Part of a small language model's weights: untied embeddings.
Each number is 200 + 30 x the weight over the matrix's rms, rounded and kept within 0 to 999. Layers, rows and columns count from 0.

# layer 7 MLP down, 160x640, rms 0.0917, rows 0-159, columns 600-639
240,155,211,192,126,176,187,186,182,179,241,156,195,196,182,193,208,223,236,231,160,198,221,172,172,282,297,286,178,174,191,258,188,197,193,205,169,172,234,217
182,184,216,188,230,227,138,249,221,208,217,215,240,165,225,241,166,170,230,186,186,219,208,173,158,193,220,198,145,203,190,155,177,191,206,181,224,185,171,188
152,139,194,170,118,206,244,175,203,158,235,210,293,177,200,158,233,168,286,210,213,210,212,202,153,91,219,255,206,216,202,233,190,266,193,242,217,189,301,181
270,191,146,195,219,154,216,278,144,178,214,203,237,151,196,177,197,220,224,223,195,228,257,168,203,180,231,204,193,156,205,182,206,200,189,162,186,180,231,191
223,236,212,222,226,239,194,253,156,181,202,204,243,172,237,249,232,252,198,251,211,219,180,159,191,204,201,179,219,192,165,215,255,165,199,164,207,140,174,198
183,197,161,181,225,210,248,168,171,229,148,226,196,265,220,242,180,224,224,151,231,216,257,143,163,202,218,221,182,190,207,237,190,233,227,237,221,228,142,134
217,215,228,201,204,194,196,231,196,222,191,207,224,228,226,214,225,217,240,243,210,199,208,250,212,220,230,188,177,202,241,178,213,163,209,122,224,201,222,212
138,130,214,208,158,210,237,156,208,214,168,232,199,200,212,179,203,193,174,182,203,174,167,205,201,245,240,195,188,216,207,212,247,188,199,225,219,193,214,240
191,175,172,252,188,224,137,172,160,223,163,195,227,293,222,165,243,164,181,158,269,163,251,136,163,186,153,208,226,191,218,210,225,144,168,183,171,187,204,159
205,181,178,207,227,242,187,256,163,172,212,211,208,227,191,206,195,225,191,123,159,161,231,176,197,251,225,236,169,165,195,200,151,173,213,161,232,216,259,194
124,175,127,173,213,242,200,169,196,244,172,181,197,197,179,216,239,188,163,213,207,176,232,195,158,201,161,219,178,231,155,195,157,230,202,230,210,198,255,183
185,190,155,225,281,167,203,183,175,190,187,168,179,154,149,184,187,162,206,196,158,110,207,203,228,281,252,232,180,239,202,213,216,202,265,205,204,161,166,188
195,193,213,158,208,202,215,188,183,212,199,153,177,205,185,174,223,183,164,199,209,267,178,238,210,191,214,166,234,177,204,164,191,213,186,198,223,149,202,178
280,211,209,245,207,257,263,208,186,224,123,207,207,175,179,208,149,187,235,191,208,151,201,192,208,194,175,221,217,210,204,217,164,204,212,183,243,263,172,181
199,227,208,191,190,222,225,254,205,186,148,214,198,197,219,203,228,272,230,228,154,184,218,223,212,248,163,172,210,190,223,198,172,202,154,215,217,180,172,165
237,184,169,238,136,223,171,195,167,231,194,167,196,131,237,205,168,164,240,193,206,223,250,211,153,197,223,186,228,203,194,238,217,140,220,143,217,226,186,242
238,239,210,197,171,206,145,198,140,158,227,185,204,177,248,198,214,195,226,159,202,196,202,211,191,191,237,191,211,236,224,163,237,158,251,161,226,187,191,183
160,208,199,185,203,190,185,223,195,176,156,230,157,154,239,204,199,183,204,175,138,171,174,169,200,172,187,186,205,197,205,216,171,183,148,190,184,185,203,192
207,225,189,213,244,190,219,222,186,225,171,217,219,193,173,190,220,214,192,143,221,186,183,221,224,168,224,217,188,189,196,253,189,237,181,223,183,194,216,210
167,262,172,175,178,226,160,200,235,213,170,190,142,278,177,196,207,201,181,201,161,197,178,198,179,199,214,221,174,199,248,205,249,204,170,204,128,182,213,191
206,143,190,142,208,210,196,207,193,202,188,171,245,203,184,203,209,222,229,243,203,214,191,225,190,195,219,225,125,246,201,225,250,160,216,155,189,175,195,220
195,210,218,242,199,213,121,244,201,215,225,195,182,202,223,199,166,185,181,259,205,142,221,217,133,201,171,189,275,194,187,192,147,191,231,187,200,243,168,206
146,200,203,168,132,168,214,159,203,204,192,155,254,156,176,183,149,146,176,208,236,134,186,252,278,176,178,201,171,167,177,183,242,220,179,208,215,194,167,199
205,184,182,216,170,175,198,202,201,152,193,223,199,137,184,187,192,236,233,196,203,265,235,198,232,215,214,192,171,167,184,249,239,223,205,155,231,162,183,223
230,213,259,176,255,221,196,209,245,154,179,216,191,178,174,184,194,231,202,226,191,176,231,190,237,216,171,185,245,199,161,261,233,161,174,219,237,229,174,188
237,199,177,196,235,196,125,171,199,236,225,189,218,139,193,196,166,261,231,213,244,181,218,183,190,199,165,228,213,191,157,211,200,197,193,177,249,194,217,209
123,186,184,172,175,228,178,222,203,230,208,136,232,183,225,129,219,197,182,165,266,110,179,207,253,220,127,242,182,159,170,226,194,216,192,152,212,240,147,237
213,177,181,160,151,221,231,178,201,196,223,182,147,214,208,219,232,223,215,204,214,150,224,192,164,206,173,208,233,205,214,245,251,211,224,185,184,184,161,143
189,212,195,192,196,183,222,243,200,215,208,227,221,188,169,245,189,208,209,182,191,198,211,238,216,144,242,228,254,212,185,235,216,197,239,233,179,280,235,210
186,225,204,201,213,246,206,157,189,148,183,161,202,195,209,181,211,173,198,188,226,207,196,189,227,172,187,176,170,183,133,208,232,212,241,204,177,235,179,165
174,238,181,188,223,160,182,212,205,181,192,200,216,141,161,179,196,166,245,224,168,226,209,243,141,208,203,229,205,167,182,265,174,211,190,175,232,174,199,181
221,224,177,176,196,159,185,200,201,213,218,174,209,176,207,181,197,128,169,206,199,207,198,140,206,158,190,186,161,151,193,259,138,189,183,134,206,242,187,211
210,183,150,227,209,214,183,246,180,155,172,187,205,180,186,267,194,188,207,197,164,203,199,233,171,226,237,180,189,204,196,162,222,173,265,232,173,202,199,232
194,146,231,226,145,218,249,189,223,162,217,224,222,209,228,153,238,183,161,199,246,166,188,192,191,215,188,211,177,204,238,208,170,222,259,167,210,218,190,259
237,224,236,181,220,158,200,165,216,234,191,157,189,190,218,208,139,186,180,228,151,219,157,181,154,241,213,190,212,182,238,177,213,212,241,180,186,210,215,229
220,180,199,241,234,176,207,253,163,220,186,172,211,217,249,216,181,145,221,229,235,213,206,217,245,207,170,197,266,188,214,270,202,261,196,237,190,203,179,250
257,240,196,197,195,160,193,210,181,220,197,236,221,201,190,198,232,184,216,159,171,245,196,181,206,197,162,205,205,179,235,215,225,181,230,201,243,208,191,159
244,194,195,180,217,201,193,168,189,228,229,157,190,232,202,169,194,199,194,263,164,185,220,219,214,241,242,236,205,238,201,211,182,179,248,195,177,221,136,211
133,249,170,194,200,228,189,180,239,174,220,210,216,221,281,180,167,203,161,183,243,236,177,181,268,209,207,164,194,170,185,153,193,157,180,180,193,194,242,201
229,211,207,200,204,177,219,224,211,146,165,167,180,190,213,206,204,214,201,187,191,126,212,227,192,204,218,227,155,214,207,184,215,205,195,193,191,157,209,192
231,221,238,188,189,212,159,221,214,234,222,154,205,168,182,202,226,200,201,218,227,173,198,166,219,168,238,214,208,218,173,217,235,228,161,235,173,179,196,233
171,176,222,178,161,196,226,207,173,227,228,214,190,177,249,204,191,223,195,164,177,234,182,205,242,232,226,208,203,141,207,185,150,241,227,195,166,205,190,158
165,206,181,229,199,217,167,197,163,187,179,211,209,199,201,142,226,242,190,181,197,195,170,202,174,163,195,226,192,212,149,204,173,232,238,106,233,224,169,186
140,264,242,242,182,182,191,213,157,155,211,210,168,199,201,189,208,215,215,182,188,215,194,191,227,249,272,200,234,113,205,199,159,174,210,272,250,213,202,220
186,241,206,195,208,223,197,197,233,156,226,158,155,222,176,222,167,139,185,202,215,176,223,213,211,195,259,196,236,209,246,180,184,218,194,185,175,233,188,248
259,198,181,190,230,199,221,228,189,230,217,199,176,166,209,193,189,226,212,197,201,208,201,173,253,198,167,193,166,184,197,162,203,204,156,238,217,137,202,172
180,193,190,143,143,228,191,120,220,249,234,254,232,205,221,136,179,206,183,186,131,241,268,169,199,238,211,242,233,192,180,255,177,216,217,224,229,192,211,197
208,240,189,166,182,172,195,198,172,198,178,187,187,177,193,204,198,206,185,217,202,221,208,101,213,229,210,250,182,206,200,263,245,235,212,208,240,222,237,219
174,207,224,204,192,126,162,154,193,143,203,200,236,211,245,174,199,220,164,199,255,166,180,254,225,193,207,210,173,184,224,221,176,207,140,173,204,188,206,166
235,212,238,224,193,224,227,233,227,192,162,188,184,220,192,209,223,227,176,247,176,179,247,289,229,188,179,226,216,253,216,228,199,207,186,194,189,184,224,166
187,198,206,206,185,181,212,232,192,244,185,217,191,142,219,171,186,213,195,165,215,182,210,182,186,173,181,221,220,201,207,175,221,169,201,213,160,118,223,235
219,189,225,222,204,171,243,210,168,238,198,191,215,235,207,185,191,221,168,202,183,153,190,194,245,124,197,208,194,199,194,228,225,150,162,179,196,190,165,234
213,215,210,259,229,173,268,199,160,186,185,202,156,249,201,221,211,216,245,215,134,147,223,217,139,172,272,234,225,139,203,201,227,211,186,172,201,172,219,163
193,187,225,149,190,240,230,170,212,203,165,168,214,257,186,206,195,188,178,204,177,201,180,206,242,187,201,238,187,217,202,112,221,187,211,208,194,180,128,158
195,211,198,178,201,178,175,169,193,146,160,209,233,220,191,228,181,200,171,213,238,226,223,216,183,182,183,193,211,228,201,173,188,201,193,215,225,182,187,208
164,169,191,206,199,208,185,211,222,213,196,191,183,227,218,169,163,245,217,243,268,216,247,164,231,220,175,196,208,219,208,179,196,212,165,199,241,219,235,206
186,154,190,226,165,202,162,157,226,156,149,143,174,235,157,217,118,201,178,167,251,174,169,196,189,207,197,125,158,179,189,183,227,184,219,217,148,228,216,192
222,207,241,196,174,173,168,173,232,201,194,201,247,208,232,237,202,228,199,201,185,269,210,163,228,178,209,187,121,177,202,191,197,147,245,188,252,221,207,207
212,164,225,176,183,196,185,179,232,189,205,192,189,215,250,220,189,193,181,224,269,257,255,194,206,173,166,225,200,171,110,164,190,131,143,147,167,201,210,189
195,200,177,211,268,198,163,214,183,234,159,185,206,180,174,159,141,207,162,199,193,191,201,208,182,165,196,193,184,198,208,222,164,214,175,202,158,174,224,253
183,217,180,177,188,211,178,191,191,158,127,191,176,228,144,183,248,196,203,196,170,186,230,207,190,191,221,263,212,187,161,238,182,222,192,144,159,192,199,125
227,206,210,186,271,215,173,210,194,223,150,264,211,176,200,187,194,254,163,196,198,174,221,191,222,230,192,174,236,202,189,221,245,237,170,265,193,240,227,168
157,195,191,168,163,185,206,220,216,196,171,212,194,220,207,208,199,179,214,199,230,286,175,140,204,181,171,204,270,174,170,243,194,216,221,195,236,190,186,183
199,181,205,297,170,187,211,215,244,191,194,221,176,200,236,186,199,222,159,192,222,234,252,179,190,203,257,125,165,207,182,230,200,225,213,261,182,208,207,239
164,244,216,215,198,166,191,204,202,189,205,252,180,177,193,163,173,202,148,218,155,147,174,215,203,198,174,220,234,193,281,238,184,173,200,199,195,257,150,192
214,208,224,199,196,191,233,164,210,249,175,218,164,175,196,201,308,126,156,251,227,225,226,216,207,210,230,182,218,198,149,180,145,223,221,201,149,223,138,206
189,220,227,221,164,160,198,138,264,160,221,164,214,198,203,254,210,211,234,212,205,193,174,250,169,155,175,162,172,242,262,169,226,184,218,136,223,221,224,200
201,172,220,225,215,194,198,198,208,174,204,141,144,193,167,208,167,182,246,243,271,250,210,191,212,238,183,213,237,183,159,169,212,187,231,204,193,177,188,240
186,202,208,209,148,170,247,219,194,169,216,187,192,218,214,164,259,197,221,210,226,261,210,186,172,217,181,183,157,236,181,150,221,229,229,185,192,169,222,226
168,166,168,167,238,195,202,254,177,180,223,197,184,179,221,171,179,208,209,253,202,258,194,171,183,225,256,191,190,251,194,200,175,159,247,244,203,199,257,212
179,220,198,196,239,161,232,241,161,228,216,182,220,165,215,187,223,169,203,158,179,178,183,196,157,206,172,206,192,242,234,180,229,155,179,177,266,141,223,189
174,116,194,211,239,212,209,197,223,202,156,180,235,252,168,187,176,154,235,265,154,183,180,205,144,205,163,202,189,108,179,196,141,207,243,173,223,204,215,175
267,142,246,191,155,231,210,209,210,183,236,193,233,199,178,189,181,145,238,213,234,176,194,211,198,236,244,168,176,196,240,206,191,182,222,240,199,120,155,182
218,187,222,227,207,224,168,175,199,195,191,211,185,255,207,168,216,234,220,230,199,158,137,188,152,212,205,154,218,168,162,195,167,193,231,171,237,180,223,217
203,250,166,180,191,187,220,219,206,198,225,189,204,157,173,182,240,165,232,165,220,210,207,219,175,236,177,195,204,210,182,197,205,221,215,264,209,260,216,226
182,204,201,232,215,180,237,163,211,195,170,192,220,190,223,154,201,270,250,230,181,173,221,207,214,232,228,217,204,216,262,175,148,185,228,239,205,135,202,180
230,182,227,236,188,192,168,163,175,213,197,152,189,150,162,205,127,235,224,186,181,265,189,207,205,173,208,217,176,187,209,176,178,185,249,228,191,284,266,238
224,191,214,190,208,170,164,157,201,225,203,176,262,176,183,237,268,172,211,218,156,135,136,218,224,178,178,220,227,260,195,172,196,156,203,181,242,194,221,223
192,180,230,222,185,194,176,201,239,189,221,161,205,153,240,139,209,190,208,187,202,263,261,220,202,182,236,181,209,207,160,228,238,167,222,280,210,166,202,157
208,214,209,221,215,223,213,205,220,227,206,204,220,217,188,192,150,221,215,151,207,184,196,174,229,166,181,196,212,203,229,186,267,199,159,234,235,239,219,194
245,222,213,203,222,204,208,240,134,206,198,211,216,235,225,194,142,227,219,226,219,209,201,179,214,213,163,213,197,177,211,214,222,240,293,222,187,193,173,244
180,144,194,245,235,243,237,207,133,182,178,231,194,182,231,182,248,245,169,258,209,188,228,202,169,195,192,195,221,221,174,204,173,232,182,160,208,233,210,177
181,132,171,247,224,203,185,220,239,191,217,218,203,202,188,242,187,189,206,232,234,188,174,159,220,219,223,201,167,266,240,192,233,196,215,189,207,160,264,204
194,204,182,205,207,259,147,158,182,213,217,209,198,197,253,205,208,185,155,195,219,205,204,233,201,224,207,184,158,222,167,170,223,230,144,203,155,196,201,218
219,281,208,194,197,211,218,184,230,167,209,238,192,215,165,184,231,194,218,165,240,185,259,190,200,219,213,215,211,203,219,219,239,185,190,207,176,226,209,213
194,164,240,208,227,218,195,200,205,210,197,242,222,231,243,182,212,241,187,187,160,194,199,205,180,170,196,247,209,218,265,211,223,163,169,204,157,237,264,211
199,218,193,214,215,185,178,212,229,216,230,172,174,182,177,150,236,255,181,262,210,229,145,193,178,195,200,184,209,196,233,245,200,153,190,242,207,268,175,250
234,191,231,218,240,216,158,158,174,237,222,161,221,208,261,160,180,203,186,174,219,213,201,162,192,203,165,192,239,176,207,239,183,176,230,199,228,211,203,201
256,233,157,243,237,216,207,181,175,187,217,191,257,242,177,205,177,153,276,239,177,220,220,214,219,220,225,203,217,176,221,234,225,163,278,224,200,258,172,194
218,198,228,190,188,173,213,231,216,191,230,182,186,220,206,219,220,167,168,248,214,248,189,182,259,214,223,166,217,175,236,250,170,305,209,189,180,242,254,249
138,169,211,204,230,169,216,251,226,200,197,162,208,217,206,196,162,190,247,199,210,238,220,126,156,223,208,204,174,241,269,235,164,213,237,196,189,180,198,223
219,176,217,218,237,167,213,183,239,185,130,215,175,219,164,226,197,180,205,200,184,249,196,167,186,261,239,184,196,192,220,173,177,207,224,195,205,189,214,223
214,235,176,155,195,187,260,175,262,183,165,205,223,176,177,140,233,150,200,150,202,197,233,227,199,221,215,217,154,140,242,180,217,210,250,215,184,236,162,196
194,211,171,182,180,217,204,212,240,224,200,206,198,184,170,202,178,235,209,194,174,182,171,169,220,205,229,170,188,140,174,144,224,169,187,213,258,256,186,236
240,154,209,145,227,204,185,205,216,227,156,173,226,206,239,221,151,235,193,265,214,274,197,194,252,211,181,188,208,177,204,193,217,161,197,161,243,188,219,194
183,290,182,278,200,150,173,185,164,234,181,124,150,209,158,219,219,236,228,147,136,160,136,197,217,222,209,201,176,192,175,184,189,184,189,194,215,162,179,202
201,189,191,219,259,181,215,243,182,203,233,174,214,202,228,204,215,222,224,206,195,165,186,211,189,205,202,244,185,195,164,193,200,169,200,175,178,258,231,209
188,191,202,244,191,162,214,255,151,194,262,207,201,202,179,194,186,141,195,198,204,192,187,215,194,215,198,242,182,198,286,246,185,180,177,197,113,156,216,163
250,206,190,241,224,265,183,222,201,202,130,198,194,155,265,188,189,199,176,171,226,239,205,208,187,206,225,213,239,191,156,224,209,266,239,207,179,249,201,219
193,177,157,190,175,218,204,216,202,213,229,163,209,218,193,240,179,184,193,127,186,165,221,209,192,199,192,175,181,217,173,207,239,236,238,203,195,180,190,224
215,237,206,281,200,181,157,132,215,167,216,143,205,195,237,171,150,214,239,161,207,221,193,194,142,214,187,254,148,202,237,221,181,215,190,229,236,193,159,250
218,239,196,224,214,213,190,197,233,174,231,192,197,192,169,197,208,246,224,166,151,166,180,195,255,226,203,197,204,200,217,204,196,231,165,190,248,220,130,235
198,172,228,224,209,200,218,182,235,178,225,203,162,208,182,198,177,195,215,205,209,195,181,238,214,182,212,187,188,187,198,185,177,150,178,241,194,163,168,228
178,164,193,205,193,181,183,158,222,172,150,221,205,228,206,187,216,174,204,176,225,199,227,146,209,276,203,242,167,207,169,220,192,239,185,169,235,176,255,165
221,235,244,243,180,190,165,208,193,178,241,224,244,197,256,154,234,191,228,200,211,234,204,223,169,205,234,164,190,201,201,253,218,174,215,231,207,211,206,176
155,237,200,159,182,211,190,171,237,203,155,220,157,200,146,200,233,208,179,188,244,257,199,230,216,201,182,194,220,189,215,159,203,159,180,228,187,199,182,203
175,189,267,193,211,191,229,178,246,174,201,207,209,187,126,203,225,177,191,190,199,217,209,215,186,175,222,197,265,219,154,233,193,213,219,199,235,186,164,183
186,152,216,183,172,272,212,251,227,185,153,196,199,219,187,156,231,146,220,167,227,185,217,173,220,136,217,206,216,202,218,250,181,187,165,218,179,174,162,185
206,206,223,199,183,200,181,221,199,253,224,234,164,227,230,219,251,167,179,246,160,221,239,181,187,212,192,199,137,182,138,245,242,233,230,179,274,154,187,217
165,231,151,145,197,206,253,219,184,160,178,213,213,204,223,164,182,143,215,198,185,212,223,158,170,188,202,165,226,189,187,216,241,186,183,161,227,228,192,180
172,174,209,165,209,193,176,165,239,210,196,242,202,254,190,173,179,173,186,212,213,195,225,185,208,226,232,198,175,180,182,251,170,184,218,208,242,225,216,178
143,181,215,159,213,176,184,227,128,164,191,183,253,211,225,197,247,157,190,201,205,194,237,133,199,212,205,163,209,180,209,174,215,199,199,185,199,202,213,253
218,226,193,209,186,234,169,199,173,207,170,179,165,170,152,214,163,239,177,179,185,173,242,213,198,206,197,167,173,218,206,142,161,213,230,228,187,244,140,186
191,212,178,241,143,211,154,197,195,148,197,169,196,231,230,185,152,213,176,178,247,201,209,204,160,225,179,169,190,217,146,211,172,213,214,189,165,254,238,171
191,219,155,219,219,188,160,185,204,221,189,173,258,189,150,258,141,206,210,205,200,235,209,242,181,220,203,215,178,198,266,260,165,143,269,218,169,214,230,210
174,199,297,257,216,225,172,217,192,140,218,221,175,184,171,212,233,212,184,205,181,214,197,243,187,165,166,143,174,197,196,234,216,180,186,204,214,242,156,204
196,191,217,240,182,230,206,183,227,181,217,181,173,181,162,266,269,189,174,226,242,200,164,210,164,210,151,188,188,189,198,211,232,223,213,165,210,264,197,250
201,154,176,195,196,211,247,207,161,226,185,159,182,222,216,236,161,190,180,198,218,287,214,210,210,193,159,169,229,177,230,194,179,255,177,195,188,253,154,195
148,187,217,220,225,214,261,206,218,193,176,181,148,237,180,191,228,180,180,193,209,204,201,218,218,166,210,178,121,200,183,235,184,167,229,218,195,174,180,148
231,192,216,210,208,161,220,180,117,206,265,192,245,168,161,186,199,198,183,210,209,218,223,250,213,172,218,150,208,244,184,191,201,164,188,217,199,257,216,193
212,186,158,203,291,208,230,190,118,174,221,191,186,210,174,200,209,159,172,208,224,203,198,172,200,228,228,214,200,212,175,132,184,244,205,162,228,205,215,200
176,181,210,165,193,200,157,206,156,151,236,171,216,232,218,203,173,203,188,212,196,254,251,239,205,230,224,161,280,184,168,237,201,216,224,199,199,227,260,126
192,186,212,204,130,194,200,190,177,219,206,154,220,174,246,171,176,241,243,181,212,133,224,218,192,176,251,209,173,179,179,224,238,215,217,199,211,155,189,201
182,178,154,159,187,224,186,239,225,194,211,188,205,174,144,184,212,203,173,198,201,216,215,236,167,168,249,168,226,182,229,173,194,167,236,210,219,198,213,183
230,184,169,175,196,185,190,130,211,216,190,243,198,215,199,205,163,166,165,191,223,227,165,237,172,147,216,166,190,214,248,177,178,205,160,152,230,214,151,129
209,187,263,249,218,157,210,216,182,195,181,162,222,253,187,172,225,200,192,235,150,215,203,280,248,219,236,196,267,193,161,240,191,213,229,235,182,161,219,209
176,178,155,222,180,212,208,229,223,185,170,164,216,215,213,216,224,210,156,222,185,198,198,219,191,178,171,196,131,169,181,204,147,157,210,212,220,233,181,130
212,208,166,177,218,149,191,194,247,194,214,214,225,207,186,161,231,217,186,213,176,175,229,157,197,186,214,230,222,214,220,195,204,222,171,142,186,158,188,150
202,170,210,170,164,188,204,238,251,194,236,202,202,198,263,178,209,213,202,202,260,171,195,200,163,225,174,152,153,167,234,159,173,158,213,214,240,125,187,217
251,190,192,210,181,177,190,227,177,255,175,230,233,227,163,200,140,218,211,194,191,148,174,199,262,222,247,194,199,157,197,198,248,178,234,222,221,221,216,208
179,189,208,217,156,191,199,214,203,199,194,193,167,157,209,175,205,157,195,169,149,191,158,155,176,217,197,207,211,101,249,219,129,170,266,212,209,196,206,235
182,185,189,160,215,129,213,224,217,196,170,215,221,178,183,247,231,190,203,161,187,177,211,209,158,178,210,169,228,192,195,173,161,223,233,221,197,209,225,157
164,162,194,220,182,217,206,196,151,217,217,183,153,162,155,212,206,154,167,204,191,151,187,223,156,218,221,234,188,152,163,171,218,189,198,193,202,198,156,213
176,252,228,206,234,146,184,178,228,201,195,214,252,147,209,158,173,196,214,219,181,228,203,219,238,244,231,213,154,249,209,188,236,152,241,263,186,218,197,157
239,186,190,226,204,190,206,137,232,206,233,219,207,203,198,176,158,194,178,187,196,229,227,206,217,179,225,220,196,182,181,198,191,214,150,147,228,226,214,216
198,245,249,227,258,196,135,221,253,230,207,194,242,193,202,195,189,212,216,191,214,219,163,191,143,175,207,162,238,193,242,294,207,212,234,203,209,212,251,215
184,244,247,205,229,115,186,173,156,225,129,148,168,194,183,147,231,210,169,271,218,233,248,249,242,222,228,173,232,261,150,165,261,190,193,171,186,239,202,194
241,208,243,190,137,263,262,243,212,160,145,172,176,201,187,181,225,180,189,192,254,238,164,202,176,153,165,172,150,178,188,181,204,220,182,175,220,233,203,177
175,146,192,217,248,171,235,194,191,226,212,218,162,267,177,222,205,189,220,232,190,168,241,137,194,227,205,177,197,220,223,173,280,229,250,225,196,168,177,191
207,202,160,194,247,233,247,223,198,207,184,185,174,219,193,200,207,198,204,230,200,202,210,225,156,188,187,180,203,147,249,214,251,224,158,197,229,167,229,249
187,178,195,224,256,189,137,213,180,243,138,175,196,187,226,155,262,176,185,162,267,195,190,180,241,184,189,188,213,216,175,190,154,217,202,193,166,197,243,206
229,183,239,170,212,175,195,218,167,242,238,183,200,221,191,248,214,170,201,214,214,209,191,166,175,184,198,210,205,232,158,234,213,161,184,202,180,228,180,247
248,165,226,169,206,206,210,237,223,253,228,248,230,233,249,246,161,170,201,192,183,153,191,160,198,207,217,198,218,154,195,176,185,179,201,179,247,187,215,155
221,184,227,212,164,181,181,196,188,149,242,234,203,195,210,185,216,185,245,240,218,205,198,205,197,197,179,217,228,163,213,249,254,152,176,219,231,164,189,218
199,184,185,225,217,185,165,225,209,177,172,172,219,210,233,239,239,184,172,161,213,182,169,136,170,211,148,239,239,138,214,229,185,162,206,219,183,230,238,217
194,217,225,193,213,209,217,234,194,205,208,156,268,200,164,177,234,241,186,191,200,219,179,233,238,226,221,202,213,187,257,176,254,190,146,184,226,275,164,158
206,211,188,149,217,175,135,181,188,241,166,205,212,212,183,183,198,189,204,181,210,250,240,150,176,220,212,172,235,178,163,201,265,200,179,251,162,219,207,201
191,219,209,189,179,208,232,162,206,201,215,190,336,160,202,209,219,169,190,224,267,189,156,179,198,197,204,201,173,193,187,206,244,201,244,212,181,189,180,201
179,206,204,197,181,197,174,171,166,178,219,182,173,249,210,219,231,206,191,178,246,187,226,243,196,156,229,223,151,156,200,175,180,188,195,202,241,205,170,224
189,218,203,162,183,171,179,190,201,255,175,191,214,212,194,176,178,230,234,220,198,181,203,160,281,207,162,238,182,166,180,179,181,181,253,231,206,200,208,208
239,212,198,154,202,244,200,199,215,171,166,175,163,237,219,192,193,175,207,218,181,239,238,229,195,205,233,206,238,181,213,217,201,227,209,187,204,189,245,164
143,204,213,196,192,238,165,242,203,182,175,238,187,144,189,211,163,137,159,175,234,178,176,197,223,154,151,181,207,246,190,218,210,228,230,208,239,201,206,158
211,195,204,235,189,200,186,200,220,164,122,151,207,249,242,192,212,196,198,226,162,212,277,197,174,237,181,212,205,214,195,197,242,197,241,194,209,171,208,291
231,222,224,123,193,232,184,173,172,167,199,244,232,217,158,233,184,222,179,230,176,205,200,222,248,256,252,141,125,217,137,174,206,216,244,218,224,225,202,190
197,232,177,189,183,194,194,219,200,163,195,204,150,208,231,191,277,179,164,224,238,249,161,214,215,117,223,202,188,249,209,192,109,124,148,179,190,176,212,157
200,194,192,131,171,171,213,189,209,139,221,141,147,220,199,223,256,162,138,170,186,163,158,208,190,160,237,204,262,207,272,200,207,224,221,218,264,205,216,205
225,202,217,173,202,194,233,196,204,240,187,192,199,236,171,205,206,208,174,237,180,148,174,212,243,201,210,218,194,257,216,184,238,198,175,172,204,223,201,183
176,186,142,188,191,216,281,212,124,237,215,206,158,197,209,192,254,163,196,119,191,251,222,216,161,196,183,179,228,248,195,187,197,203,164,178,271,204,225,227
209,194,209,129,241,208,211,243,173,190,162,162,201,214,229,225,204,192,205,184,202,190,202,158,201,183,234,173,214,210,176,225,172,214,189,190,202,221,146,176
137,168,192,208,151,131,159,214,203,214,186,224,235,248,241,197,195,194,193,170,203,145,158,222,198,179,200,202,218,201,216,172,235,246,217,163,189,211,209,206